config.toml
num_hidden_layers = 24
rope_fraction = 1.0
init_std_up = 0.0164
init_std_down = 0.00237
lr_head = 0.0076
final_lr_fraction = 0.05
max_seq_len = 256
doc_mask = true
Each number is 500 + 50 x the weight over the matrix's rms, rounded and kept within 0 to 999. Layers, rows and columns count from 0. Numbers have three digits each.

# q: layer 7 attention query, 384x384, rms 0.129, rows 80-95, columns 256-383
# k: layer 7 attention key, 384x384, rms 0.131, rows 80-95, columns 256-383
# v: layer 7 attention value, 384x384, rms 0.12, rows 0-36, columns 256-383
# o: layer 7 attention output (transposed), 384x384, rms 0.332, rows 0-35, columns 256-383
q80:442504442571460502486489469532444511470608488444452440496519482493483500464492592529438517560460499541533442529533539467472471529519578520457423523504472513536539584454431517500559496489507502528466485463453551513475428508517385504521465540448475567547517585510467511487478495445482455452457472452509520469470534530544547505501533590521526488545453535448472459459563455413507544479476
k80:489512555498586463549560438453514611496495521512493541499450402547483513555527559473527452505500602411552496485503432522506498414466471578514487442555506544478471478472482545535503525495529409488492512494540554521512559412474476473480532553422442457499464494462500497520533529443546405523455538473485528549530486517503477482511438512523420427563489533542408437638520491469458551454540
q81:504478555488445632550491399453502525533471522606489469417472528554553501509496440466501587510515378459388497537591560508517466420522503522555467492480546478517497544446500472491358519446520526465551469457494422572491567493519516518574457534519494505517505431512558528399522435462492479411465471552477494581441472480500449487533416542459514447628567474506502450515474481463532501508510
k81:535504466529528521422588480538503487472493531549501483486491502485495494460495470476510494458534498461506480515528476497549484571556446488540479479442531569477400559516434471511516560451419542421453540519525567445452511563482495459406542489448462543522364505473627603501567561511626549567558479542465522581515544470502462505471486513466495512427434554490457475562468460418497490522520
q82:427418490506578533486524493539537452477541494472528604496506502457481458434476428560500455485475445485510511555461588462575499516474498425531483491545505464572494477545414531441571443408566484505514483419547445445530487499503495510497470509454416547615557531504509434553429513473532574493506598384486501501457511526465582453429581565563527368598508533470584457466586561519541545463629
k82:463522547519436520606529452501449579384528530458484542477505408490444537411544459469483571526548681443447580514588524514412470506550490529526547449496487547473501513504485538493521526492466641588367447516459504468498460448493465383518513530598531517446473520541453526432540431576495514534429459479483540475544519523516485475529469555565414519510449545553454469524495427524484475512495
q83:510515552518626453564472509463506421474498446585487551469481497403525418512556478428448508534477504473484414495471585481452477524441475389493568455435405545483661551481506460446404516519634444453512452530462453480485486441562489548548467578517503532501533535537465469505456472482527566542533487505547446478568498439513520520536517468459499549517549484436470455494570420450561476498479
k83:419517496580497453475496494542454485488528508543490466612569473525499516506512478523469497538550482504515587522448454430539483432520459507468439541441545505451543475497433534540576514548492504539601432507461533538566544539564436515488513445548511540458439516507542587504553480501510522473414472431552515501440431513542544472507544496456450535435541606520439458434494463532422543582466
q84:540469541466481528485502457539447469525507547520608576508455514530465514570543497462499469481452499535525386574424501483415395506500493359457556435497472460473523497536438490414466475472455429474530557508488465497532537447494524479499487511461481542499465509516498471509487513493559498489567504524595537563482449554542503517534485576443339490538595529464566500516563470545474548474535
k84:486500496512598489465472550510489585552433514510420540481484507462568556520563429594512528484522486488518541500546479454527481437493564601525489481521533520449416522518519530487541523430534478475532451495498518534523510532495445529500470560561499481501574369455444521474544465499493502562513497539482493441474622443489588580517512508428468433503531476455475491474400459432472507487513
q85:561515533453538512458500482424503446545461567428438521546513434514515491465546443490407503516515467543529504447487550506593511444536533549453535464524446423521534579443566477510562441454539475422452479474483561564624535508474496461489440490572556471488492559556497506475575448414516464478522407468507514513476466478496476568547439509563431499511431517534563576542468523421481533567605
k85:477380496539458529411501588541471499493401487484500520410529520561526580480369470524478497550480430488559421494552544615474440520511483470496508535577573437480497379482508481458460575566533559519506454525521476428541487522538520477405491500443479455461500439421529532654454561536556546496485518506523518507540492524546523509476422490546529547479515498487494620544565518503492474520603
q86:562434548437494514510491535457420421560485556493481484386440572504583530457507565524526411466483525520536494542565542496532498475505507488459503452424513518515453425379562458494478566503464466445574478502399581524455618538463439400510484526496572541563515448483479494499508524469475510536567481515475460444479465541540446453458455566526509540504480468457458534474540439533598406521485
k86:551539531500599461555456609516601462533515474426506507546547435502471503473537375576576473564493502517525504470470481511523505461484599559428524480475521494575534544531459529539536492528576484482531572509445543456536461477530558564553471501529472562434522470498492528498553503447450432516467438584461540450537476426492473497435566447534415494490442445450530456469434531477545388404446
q87:521478477545516549483498501515553446527443505437526499528534554478495474514563487565429473506516535545385538531496478455497511443548501419445543470507560495554501445500528496497516462494510460557517548512436453455413398521503497549509574546522510452426603579426493526527454473531394530514490496530445471562479519466452490457485533554502485576589501462498525493526432541507455514412486
k87:514510477473557488497478496496422548462485570524495441505501420514543502477537491529473501442532558476507527488385535439573445534500523531481424508466401502499470546608546579435525483470436554571418479522458597503435500438599509549445587465493525475550499441519618505422454569458462539555537523508488606550455487431472462497476450484411487565512465505439530553509598438531472431482520
q88:516485556434433513455497542414513471581509398464474493506494507464572494483542521469495478534439489462580573511491459455552542585476420603538518490484520517484502550519547481462481432468582554487443491562454472522567547421431537558458414421440476549478472542450434508448508577520478531486522510527467517396516416501486488489431459505511506387489416463484579543475481508509523440512547
k88:551431499501534431444578503646524484522522546512500506460570490481482402568496401428533532536460518511531478506444492547484510479479528466541516464450521532483452563444513506460498454566480482579506471496418491605471515539469385466566595575551520506513483487467577379519476474504564433485392553598462536509484522462491464454511465482563379524553429506477464540530542514493492445490519
q89:559510485426475475583443418558515552502444505500530496584471503472535422474521504442558521514548499567505461475439598523561597601471500607505413484429425569490530545466384530485541418556513550435385517498532455551433541491497484548508511522466454485511492564372476503506458523490587578461483407512485525517455467472503464515477543395533512458465494498556483497491479565522504500479500
k89:387440542473560490505490514510479471466506515534438562519449493504457513509428483532484518482540529456414570517531453446481422557516502475526518482408456482498432496561543481631513506511487466557438470575448509513519513504509464346561525486480485510500523496493526533487562585497559478450466530541589499461546500562489481482638410520476502516406413516472534425469531522563565473571483
q90:481447588566486419424452574450427484424515503533395460486463477459490436488520500502490477516536498514482474463570489468514432572411461482479501475508483557498548499570481525459540473515419516523458523491541530438420419544580531546550393539501559578506516500463527494389429551490515440527430535490562549515497544474559452527436567451548520558460567528506473572674521499495527445443419
k90:468520487456459512554447511570551529539492483471475516493505523524468507530506399503503508530468487501549529431429500509443536419569437506503496504588505487415484524507615580472502475547515429537556504422517459543489546490442518470543516537546451531479436549477470522481526488533543477381531469527439523501505407454463524476447412478516490572541456489428540501462573458591525547458579
q91:549482517520562546487402475495532511486494475522457439500506487533555552501457528502505586544491480601553542543594503486460417488528509513527431482441476491534431529508571488478534445533396470480461478512489474400543529445460465465473585534586524547409454413520641511413528490560459553464519446473472426550502504457498495486504558510466479589533515469489464598500510524576526455535477
k91:579432508503619483548463450419459461535533475547445437460490510538536498410400481500535526483497478443622435466556489553532556488485435498494503484500545452519540509535441463579484486572572548559592501475514454581438559488421556460498486417528521469565524555462460422509593467461535466488563544514470475522471577521483530483553463491497444445485453444502567469510499490424580556525527
q92:475508464504410522397530580503433444443481449482548493405559455519480459459519619453480550477464494538448555550491449546374493534449525523523470596444488473498505610498439476507541454549554494504448452562433539520482552423603464537470497492476471507516506517510572497450551511473497440537515491513471415444512551456535549502510498512566564483470499458493563528535466613468559476565443
k92:387438454516513484515521454524511459526461538476493456536490506496524515410503500453431431626484513490553523608533563418553466618502492449439431543507437531471544490500517493549473481480475371446511491503482493486420468499502483380414596469496536444492515494492460428517516501492481531467486605514471494546574479551379559539477533479502449467490505516576427510423438479423455495502483
q93:450402451536557508480485447521475548458573402465542540532533422573420505499543438491419464498469417540487431591534493565559476495406541533472505503439479440465567417516441522519465502469425497434518564478504497404562579525514426546483443374426485486495493463484552537480503457448476537504455552521531528461529458499625521507492502496479512520506504501525494476482520550533486564468568
k93:519526453469492489459508507453478527458473519519451545498493475500538585504470504523470529490550531489575467420463542480516481526451522523399528509590438500487447493468520451434501511487477406472486530515518437522422512454484530513489473499503492489550513495520565491522539476441421582492492479434364541474550487538444520489494529543482497487499557435533493494503555433493538535480494
q94:448498511585489431452460471527521566528506464499514488591484525518372576501521537499483567502483479540486605539458583451445539507543514511584505456472662519561478587521496477465556540429479444549534496421527562572452509502475500491541452491497442541441488477473396451458459573448402585615479430455497432562416536526445536483528573487515462544454471450604503518458473557471513545511520
k94:554555557560457515531502538544533523575454460554509540435514505503429491465492445500482550476485516504514449495506530469542548484525565461460494493573535490496499437459499439454504532532528467403488482600523487353519563421522368520459507527462475483553561502479528535601498529532446535520502509530533475502520513460521438460500470451552464431532475482432432462584461475462469517513457
q95:575499526488564511468558494562488406481437513394539450485586547495405421460453534515586478476567453571462525546508520469505533533560493498479500565477462459559517503523566528475500527503426524533454602523523440515477513553540499519489485545593434489464608542399489533516497514473489490407569492532455475476487503525623466503470475494537479373519515487444564444506527503525500565466528
k95:546475458547480582483480600490447545494448540489499475479486575569469515425517471444450497451521436496508481488559489382495537472531531500424543489528521546477540547557472562474560506548475522557431508446523505462510460415514479471516463470483517482534507431504524560523566526540463483526450585546495538515449574508544499457490532489464437551502503429493489418529476513493440494455522
v0:527467555408484499525595457446504555436430417522609455528528541456504488470451596555512458478551509553577492528482511519456452571519429417479566552541495544463492488536529426517391573569458544444432457425557567512533511438573440446529513619573520520518422486403447491468472572567500615406439452436515586488503483442559504493428535421588498589551501520498513490501616456480499459476543
o0:583427434448559490454448471483485455462510455475617614482522522596531526490507557524533540586466538487478516461548524458497504395458495501487519497493484382504437547566479457599470563581365428442485577479588404508527530556494499346468495474485486432478551480474447515401517455543459493523401593548502489576590514477548439435512558506456575555490598591574442512554518469510470456517489
v1:457544511446512552471518468448504508535552469452510459464510477469540510473520508522490547564522471503478539555463445430519487497493539454490512454460438520427479519481420465509432487529496486499488527538527501535441413579546532489467625526409496493457450489412494507556447557476486483480425518435557563527480490502531544428508486505495552545516534440588523563563523566510590455449514
o1:534419456346463524473502570491577438489447516443547510461605527540492481591446425478441510453478533462476468578498482503542484421592603491466474577542464459540556506505495560547469503476508490537586490519538466497482478440546431502506518485437543521433473407455450554560576441536542434466428587516479533496581473509470472491477549472576490496543456615481562485448576559444455518573533
v2:531439496517451490422494512406437497479508509437437584531492512595594505392498484518525555429560526520544536535561557473508485458501582549472494552566487529535435530513522531477520523388447511462492459536402574465538525405409540509546478502576456511468491508501454436542539527466493460417583545564519515535528474424433533484469498598463545512454468533507512428452493529441556503563430
o2:574503460516457490485555473584491478428493532577542572491480430527442441459514541441430574524495486447546459485446502458380507582524446429536472534483476589523599573469507498463479460517558506563532408523521494544481469463498477560532470488465471559611448464436516550461581382523427467530453443446506501469502540553603526448554424451479497502560468533552447554566584421549516502478436
v3:498447546545557555509449543530529443461463420409500406573484536462487468575482529597616465531465545406513476480442506433467521452539501551595523517545520474574558424582540512497572549471501486427521587549485560478543493502549526433558498503464456523461450596447492527532495580382529476566550531506431529467507502479624499427371443563418505497443459494594490556498430439469566527564532
o3:550503445492487410589502393542507367527509486516549471411483508448631510545556464478520567513535541522573553493488434481556558450463508506567521498467466512461504489466508507456487445413604531496441482460449491432470510485599536518474552586639484503426473535418458466471460452522527521450527453512570530578532455448520562515543447528498518511467526568495625476520513492560496614503454
v4:529486503431533453617524507524571579484477448563479532515425465570471543572463413502470466520519544527537593456575541481555506460516478473502483540520469506515502523582516455475473564480610390564486448479575486505423483463479513514464463448374494530478504555499484452466421399511535479465462492438444467519500550440600448554533513512522494491593398440581514634491452561458423532539504
o4:533436549517560537429602532481467413475529505466484554446518430462491526481471436568453538566393581454537461505538475517470494502457596528574551504599537476530518507475528501449516533418481579481442560490527600571535485514594511471555551485527497449522523436523535587563495607470559591511486510497575453505482525554541458568517522535510498514513519542468523530477446521461427491449460
v5:528504520441503487436561409547557582552593501491578567520490435487457576596465402522503508577614604453449444460566532555540468532427456410533532497463510465506497527537550528581437491547478548611553469563390542551542413514440487555552570465517610481527551492450584415515492493496535499551480509510558520516477504560471503545466487518427525477505520476438593574554475533476460522580492
o5:493512480613416541407452544452456565498506582453525506424564510467378466467507517491474473518567486500493617570539449518422491479415487554527533548491479487520470537519459484622487496483486430505454451458492529495554517571491395464463513537593510496509592475592456535510488604565518589553471589450502485538473536517512486442541514449467557555556450378483539462498519507522438457476515
v6:496556612489490522505439558538423525511446607522478574447549493476460573516539457458565506506573511444529423563488570506510553531552502464623524503470522534503479497504550507531518633554441482462435561547480393367565505440549605480508438524524567492489501455447479579388535521551526456432500498504471466477477519489505515458527564532474457485553439473454473561545457512474489524566514
o6:527485455583580420479451503511482518453546616530430452489557437422439532517525520424523504488496550596553429443531424558527402463483555473533468538473511449495546497552497590463442574468557492419446712554521565454470421443443562441494464540454476446505497459488513516502540441549537510525556467420464539595491414491418501485483561504504489461516519515442468523424500451426452493340512
v7:506498523528503498512467477507463528481470576477484502500506530445508487527486404502462496546473489516492503496407519472427437469527508467463427444620447500537489601439489527477519552454548578498501466518502483468607522509518511514526447388472486490491446478562522516487540508528511496526474465499476455608471447516483483515472485537567491488492544606595515569531541468431420524497577
o7:445474495568526520500579502538456514537523485536459585516511442506478461465392460443515524492563568517481561564462508440475524510408505497531576568441514512538540503526534589507470477470587411510511456445446518484555492481511562476513482572565507532485486537436468547471481631579369504468475564459563527513505501523503509491492449552448485568503440481454485577485535447567466469480554
v8:547551547492489565474497468393496492460540453459427488543492425414508458519491432478568525547437445416547549553472522488451519478556485440577569446548588461509447564431477478476540480475607509557520464476448575517392464434443485522552501519532514403511424456526550554559567542479569468568529507551504486521513475510554484543483452554498627556434514471477505478498497546537528477566461
o8:553486529557437481454504447508491534516380468550580578513466486556559590544508553448485517457515535461468435542449464515564532479470528467409462511484457505492531462524498527470351511439585443429451600559486479504524479566526594535489454315531488564509510484524470489531500533497416576641412458454487525480492567489521427539515540547430423513518532512481464524521548462413474574430522
v9:566481519535538514594476426528574468503485460432586546490548564499487484499557529521448421546458452542534587477534510406528556551550530479470497532534451457528471494519549499485525407473517482575482482393580524493462550433525528477503458496476480509501511522515439565379466528513493456466506501437539387440486548440522493608491484529591388568489505480489513515556529546431608506426454
o9:476449564573505487455556515504501500487485471556510509501435492419495482535568492502587537578541530499440535379545554471532515534479500497421521512535423467488505465535534464479565554423487489505550524546463515437487504519538460572489507446494467514422546542511501460615474584507554497531526438531494442557487415466527459424528378625466641453548470537483482473569469470412427458567460
v10:548602607436552549589561479501533388479508474505454420460514522518582488473472409402456496576504633435608497535509496492508515622543540487478532433505537585499524451538478552535472522452522445481447501559521457525530513480448422455475442474477514508474442417560474406475454498457566530516538575469439474541496425485492500559546499490532451474422484514533541470466534566509482503454575
o10:458433571518511606533503447475503399516497534501492469474467453486494602581541533495518440505451473536543485495509509463523597532479536487470571569514531489542450554565480544473493393526529438464451462554584562568512395514454605459472555417482552590475512485469499452481437497544468542519582464557517483520461452532497492510451499510390523475573533460471456472468481539499484533542508
v11:532501521483440448520484503434523553458474518495550478470571473490561494456388539473543547486498413556455585592403487589512438481421454524515473492515359585552553553496499527467522518541482450384524475487513497548453520539483482512431487484536599430467461546524462579436528472511471526514448521466471429517555487481583406566451448443530468557521520504539524503487479527450477554541450
o11:397515403445503514463519503521536447510501545380521564517491403541405484303567486485609487543572501549610489422496479514513524494463540549510508527478515526443462481515459540530489601466444444474565590455468536515534525591543547427559522461607471418535490511461530509481488536436532467479518500495421558488566447525487393430539433463545609418567540482461458508565506428570507513552553
v12:578555455523487497455531568540439426577569486417541557506464388511436462615445492496500515486528571581507411559459445490550456599502541566487516514455464545522539481453489522488478500493518509521578465517481551538444459441473548402545482475493508479518481513545436561526506509419520468436496462487495591445572599537556506432524476445482505514495510526519578532547486518449407513545464
o12:483473477503470484437455460413507479494447577501427535548567552435585453480581503562482453427476418487474497495561461548443534599520470456454456511545412475549536427487474417517493491523558551490498569409435574488505464459588469551490506386506461500508491473511478507432596451558454511451506457553523548523457463526496504520564486462494551576500488530434507491557578446479446475424451
v13:460466498435454512500558481509557511538509506508539521396512574511532444444454508477524487483596487417549538516554547510459384413511439568497501563544515458548565448556580535479466534433569470519502548438473502482490553521555439576492564446454532536472577444545421518445490465445618479544455494466495514482530483509348475457467435529428470511544518521481534462485435517491473485576505
o13:547536386515444523478355524459509350438524474560477487475498475511540501431537498445553445531528487435502390472548453453449508608527534594478450411463430511391550560533560401499627521533570539458533632434441554505565459520493517495516436572503409512482561623475474440522494475444485481462566472541534476481475500570511469536505494528480517491544508583507387458511432562418488561547591
v14:547517509385586535475509452548471407567534392532602492429468460473521517542472414470560595548520488512460464430555500511574491519543471558458458505591470484484524369435480569525559530517426552497431534456487525500439504517505508532565390543438475455504500515521510406455514460468527590474562468434566572457422482570492498493460444507514494475411500505527539397523506476470488572499543
o14:495507559571458505548478464479550421492409552551512460565535528560474466602525571548502505481527452454528503534478496486535576499501593469373448466525476552420427504417503489504517580582506456519447343644488556626454519511546506525440557494510567563496447488448429505446425511541547538495556482453502459450505449567546459512399448455529567447524443484571456502480455421545558475462554
v15:467508471560567517521571548451575543481543512468529475505530460436464544478485446515511463448488503609539479577502405494546460467478431568505562563513487481482515534502473520586552472474512501464503487573457510453517641449502475512571484475558446413560437478482558528399528507486535552504464536485506534528435530512352431528464481533536527491472503472500508579525449404432430561421566
o15:557529479517549451408410504507334503526534492561438498510485507478526468452516503622526458506478490534423594501515471537398541477467403434445542548453519440520490474520576587503531603490560539467568456432490485568517494472555564526510438521508605502457537523506462496522577451501465457480461552476540363512391446456418442604495526549433419421395441494511457496525424424507515500515534
v16:528396454486594528494482445518508481492463537470469455557608478581468482444452552590549450454490469518447508524455549475409568494543520521516554594528549496502448574439460450468471582509583568473563496434506489425485471424489512492524576554540432523514513578457444447523541485446469473511534431588520516507495451492508554404496487530493481418510462461535478432355522455525437536595503
o16:611536438446478535484477455488474502525455485470543489513542499499612481580509562479495573529501472478600422461542408523499558459477454527520550467444474502455578501501512549474474568471484443485525562599418572437366440595555473505505542471529478583482526496428436438489549536480447550459433521408510596512512523532549498523364506457442544571534497525536483425447492507495520502459527
v17:565534465480539616507548506525546498506511549541501461532489398385486436531521550597574531541468567558511419518469428539409481473527505416511464557432439471510484464439542516496546426508470551500536538540533531491387489432467541547437448528571502516411596473498462589412538491588509520512560375496490597383526483503542452464409520576429611523453513504583524538535553519382535473530530
o17:512438592498494511514456421476500512451521510441532506471488530531520516457582509388443486458509475498538485539484539496583545519508585483560443475442473557449490528471500468529468567480501431401520541465571490517537468529609484491504543421566520554440412538423528479516548490542527461600525517539470468456378533457567483456518452470543459472445450493573438607475444400629486457530459
v18:474501478534494520523424588552456462473476549493552495568521569506505568571439588477531493455550512463491542485499466434441547516470481480439546528472502449535529544534544447450534488487509540602537512482543463541454555562491462565449543467529464592534368484507468454479582477551497557468516588564535503527428533385512452470583519510543508542441468405552438468565434472486453556538588
o18:492553479569584443465520468540518473472474473548503522438521479486395521482507493488481469500493525479492561499532508591439447521536480431560491483470473477473379490434485580547465527518447516478485480457432533487435436522506473524573561508523573528522553479568599524426434468518581555557456466481599434483553533421475568503498547495448548543536519465473495560444481457456480487537493
v19:513419514496502532532516524588487519597496551577484474437574523536429446437455446589465451524524537486583467489468573560432472416528461530613519491497506582565444465502561438394465563489511540478428525479520503489492522465499488448529546508537469544516452544466495493452560558507501534426404510505474528457535522457432414509489567468589542536479535479604472510466539460499482457505448
o19:508475582507532493576441558559547404452507518460551503538472490514489562539529527370484577524464470438505502489537671468445529475466541523433569501513424542505447553423539557483440478539505407495498411499458433491397574599508560506498480504406624489389453555512521592554477457529522560433495441499537564474530449537468493522467527534482482537567457578478510483530475501523489576519473
v20:424552523502537506513554500543517494533546460552558485559589502448488460488504476461530531568447421516395438533522475490578528469469512591488400567576508476528526523509578497442527466497538460524522462576525394532528519563562453492549521442530499534591502482499477506516486458449462495485493435494480505525504467438480515550519484528577450482481462549510564514550509493613506461517503
o20:510506405561496440484496515447499481524440445453508512520492515535446503590507550551527515450463434623416516511403516559461525541522473537473496475548476476433589482492533519524476519480617524465533541489502587517555500459548391532487442546460594500472426535548557499416455462568486565480538544496461511432449496562536518404489399491402465422515572522534521530411540511532540576497441
v21:472504429546509514501505465459568436498500463514528544451515444459564538567480526475410492498582435565472442501507461456524495434563581464568504457402544484415525515479466480495448502511513593519538467496427491504525554454508537467517459535516551391532436368529476453519554482478493539453529408549608506423520502505522535543455524599496466518526601591521520488550547498562512530580576
o21:534502511462498517495543553527454564329393483476538531523555512527485562481459540531555505448594461489459492455594443534434553448508525456514503513428530489472496528407452391533431524481472433508529508486583548541534466448546579464467478516523442540619571557478482518526556462536477533513466583580502536564477497575450434414486444390462470498492465500429570527489547550524537449435469
v22:538489561453502504483518466530473506482527545500466515506512539537543580461505486436536509543515464459543456540482546504510472553602597558590544506487466449498431517567504414476493546493521531563516507468642537506557497489434486513491531477525501477436624542500473390414496594526532403577499495529466445517503517522530507607471553525393547548470547470565518514462513507479581501548486
o22:411442479500450517589461570563534550538489510534447509501487475462475613467557522528463489501469494453486534513454554412489517477457463554583503590553548518504477553472602475452529412571527465488502489568484453495438507524525500499433643419567499482531578463487578554594571569482538563562538502558502439600526538432461477526500497540598534467532457519410506539525426431488494533462441
v23:534519586540416476464557406427483443467425427574573492448482501426584487565459502507542488514450540489435597547621529437539494483511547543427446438523551469523546465460519553502429524544477422514468575503476422517515448486427520518551594441467500459522550428515508539517534434483518516483505503480517488437545521574483560371456520534424405587491481516502398504507548505484499427448560
o23:442499464522463537462452546507480544500507522514556487506453585601510455511518439496438513487476525527581513519447435515484551512482466528513496510585502457448438434597557471518452414523581610423556594532559503498547555542472506521439493496453403573438446490459541416504505518433466514535544545491477488587514534534523618466591432404535577483561543531494506457465425558499485420543481
v24:501459537535512498563482483543519482564446524544475484500540526502508532424498537497533554592565370427569446412492574463548513510473481517537491469524514453496486417527511536473467562476474435597508500503504536507514462670482470536446459459463465545526563500461518539497471565518456509564636453584395478464510544516536506548471497542477495490513521483557497528612487494552461391536476
o24:502529519527438519588621529603570403506490516443513444499557572466537458540536433474527445445548553554488587488476470417477546455460476533417425464412547651433460581509415422546473457469612451466499508568505481582526418522487538437516501552448417466453495472514506510522441471557577550494547578454567463468492436484448543526472492553398480446439421445441569519539521421526433472553540
v25:535587497497445478466370516537512477493435517458514435503515556473458469532482518477521482569542539495495528474514524570475496518418518555568493531465541526447564547517584501480445528467457553551477533516431582443524491580420429531543450572531518506433506592529482462565566594514511486483528522412533541530488432512564421494502615477512497500451516548585480394547564506501470527576393
o25:477458435481521589469508524539472611470564478537535517514526481518454511425461464468527474557477442549513470442500494506488513474525570585534564489521558475480512586498433462563417475527461470477582377375499541543410487455527522530523486495567387424517591510538483569502495503506460508492441488482489510464511537467530367461546496450498503503493579462402575495495444418507498507468508
v26:536547521408513564512431536525539497543354456426492591562405560422485478519543462518530519503487520490548526533481551538511566463532489462528470534447400456538511479481521549454475447482566518498441464408448422517520560470448528501433499455495585429514499427508490509527504489546520490441514542540525533467489516447510512475456543467456467489436537496507481561493571473484475534581590
o26:402508470616515426495467507454490461471472572486507467450447519536511478541504411515405509557456534472551526533534500525501514499611573532520516435593535481393483525422474518490481518516587525478522486469519539422470525563560478462623504401526492518372402501506535543469574463479469560534502562506522438533509449543504477566531431542481530584438469497563519531483443556544484458537444
v27:504494481568509469600594434486557559477520519489550385465505510539429479599549445562525529500528569523534612516579492501530488416472511511553552386422526440486556603445504401523524476591513411395441483484465536485573507450489479494503520509542524513524562416404528467477482521514514525573508526518538516420542589534465485540501575440511461560541459482486481455493564510512452568549540
o27:448447536533548527464394482507474537561515427572520473468542509502553540414489456468514384504463561568497533550511378527544476465438433417572551418493476481523570519462556487561468651487401575505429431514492574500571432503421580428586468446512527527543499498516420624546482469456472526550468518507501466486526511547475456428500555454571542511584555544559514529576479562508513482481432
v28:472418520496541448511546544450522500424534587517475462550536412551528481439510519411544456478604522443428522462594466485449540458564518414527472498504533553516380423493431464490515583521463588451435472549441441513482477517482534465459536519532492548559425440473492578424630492505528542506484433460555563521532449514483476575526593516510499499493478462583513418476537433543540526566528
o28:529496538502522559496528484561523568552513504547510605527517507502457617479487498462557570490492459478501483528521459501533484548480502506561612360488512462521591614535551490466436543481377339535456492489479513494500491504512560416525422402478463563520511554541437480577425456523513487556505512473484482502498476397443480512552493500435446471483495517487551614469470526456559563455487
v29:518597393427436445572464435496434486597596489490597533472556487618521533513572519536476510457530572475561551490477541416539463498558519490570522528589559504547513551483502503530481506509526471529557549567563424582454483448388576433480478433468398528587478460487474525535551592521441509497538496495480559483480492494410603512486417453435464488495625488482493555464578514564539523547490
o29:490567572421455494554521510519528431558556395574511467445446511509499495452546525494509525474468420480417576533669422555446459601520408518511400506541499499544495529467541469468528635624481416589500418541463514505458601450577516419519419429423526527492428500468463575460460531539473518491513546537512495476490446516557561384517527501457619463542389518418506555503495484509423528448540
v30:558565441483538526482464540573537573427512406445504580413498545408593526474517551534444470524535480503466457495503542460404428586421494579598517533481416417417525525509475504510437464474577508563451528428463513496601420509469582437481480483501485488516472501494481427540556449562383420528492505569564462489633534478516535464470411523474508470490490549506532524497447519511518558500533
o30:548421484454489537431421473463440456533558544407526557507493469496493340463468392563421498527435406533486464497500504393450562498503609526468406520379530567437458477492403576471420487562397564496518437393504444469473396534470427626471525524508515507551522412485625529506545454488416562490505592420552590462542502438490547496455531485553593595563487509550565553478536490446526463418526
v31:470473534545557530420496606496519570519500540518501489488492524478524458519469495498467444549451537554493493511516487418456519561465404533444511483419465424520509528507481519460532487475595510496482553604488522407463553534490457554493552478530519467569543474527489522567501498552510447562472567557416474454468557461468518519458537593532522522556467477542407513488488531608529584520531
o31:544446476394512543578503551516309501501517479522500473492483637549535536432478471507470453456465477487497502569401513513528521493603496510555494424470500570489484562460486527512439509550474461369497510538546413586521540451486629494523487606493495534479542623505499532490502502445531501497464532518510413418538584424418484637521490494535479459548419573545522428532539455417463480528425
v32:558390457527537513461425471570519485612494477517546420475498487462524486538427507517458479418554522521458521552537575479480427570524475546551421502517480475481496419539542411543511496508443489428502491547445477476462456478478540544441435516485515480546442478542495511469434473532406498474503481598435539543546565508469498447526567543461479529531546498528429468476475537417513524420527
o32:568456579425496471494497499486525435503551531482437493423543545479497439508593553513541548595473508460522464512482475547465539472438495525420526471453546599452525443476511434455563502481491478526518474512468538527485529445481606453561454448470434582453539492456475492477578464542478530479459523533531587386538430490543508535520530486433476552421504620634542463490529437514488479485466
v33:490543565467445463535517501469594450579511462531519485375557478457519518462487503434461507477497537485412481561671558531593512561475500492482580525424500504645434505485557458520535532447534415527549490569568416546382563438364594504499563431417483484495514479507605517474411467604527490527495479501488500522447610497408499517542390517533459526502466608443565555573579479551458539561534
o33:588454559617428497465489554524548427510584543504424488528546521518573580451512534578550362520616436564413358455485479486526563483562470473422394551466547460457491501521430454505510549512515538511439405439488497477441667525538583491515491496436567524475553444516559499496565503475586494470572511437420573460529534500403481530393478593443579383520569528541514504484498503527476497602445
v34:465543517549380400540490508467525397490489491527544555466518525413547486555523574526570482552450485487437576534523535511549502483495482591475530510491510493369574506476520521546491563565530476545443519542526453500542464539550558423504436415589504490524442458520461481488601491509420466558534504593481510453536578521498464445448496434397491467515530507453560532444456527526440553466561
o34:503482471482433481429456494495426493538455489535448534484589453514520538466572501530482483389497583541530499527479446492505497500484608367450439441467429491577461507435470517468511442438577490584551457477500608512493502459510525493515526519490484475434480571479435543474463477491540511491409521464574485536495442472376566542484584477581539503433481453487506446605451427470619456502519
v35:471484467415450480562403475469535555489362585441547491425553513425480541476552419443513544536487480438566521522532390454540519519533500520513488539448544426505495442516449562515510557457540416477457457451458456485488506511492502551564480482461410473462500409487549462550436495518577509483538562515436562508631507498467520467601512530482540486577419454510493536446444535543527539475479
o35:475523587654509551568548510514431566467518612502449487478408512528454513420424461482417513443456537497493531432383542492404568539579503496470545398524511472487544482492495470529491440536528644426421554523563583541489407526450590566510464411482351512553498453489524517399547452495484525502445389445497531585566439568531595505465564432473593411501452561481532529474451513510429480548504
v36:477504452498482492439448518396540467499431555513556503561493504459546534496466500548404589418429517451492460485554499411562506523548487533431501523528542544487625489508493503575532433516545519557564533494492451520520490500520517556425517501528471541490503495532413623542482527411412450456510489420509518482444507563509507526585482523518518474578492570549428534517574599581551515402483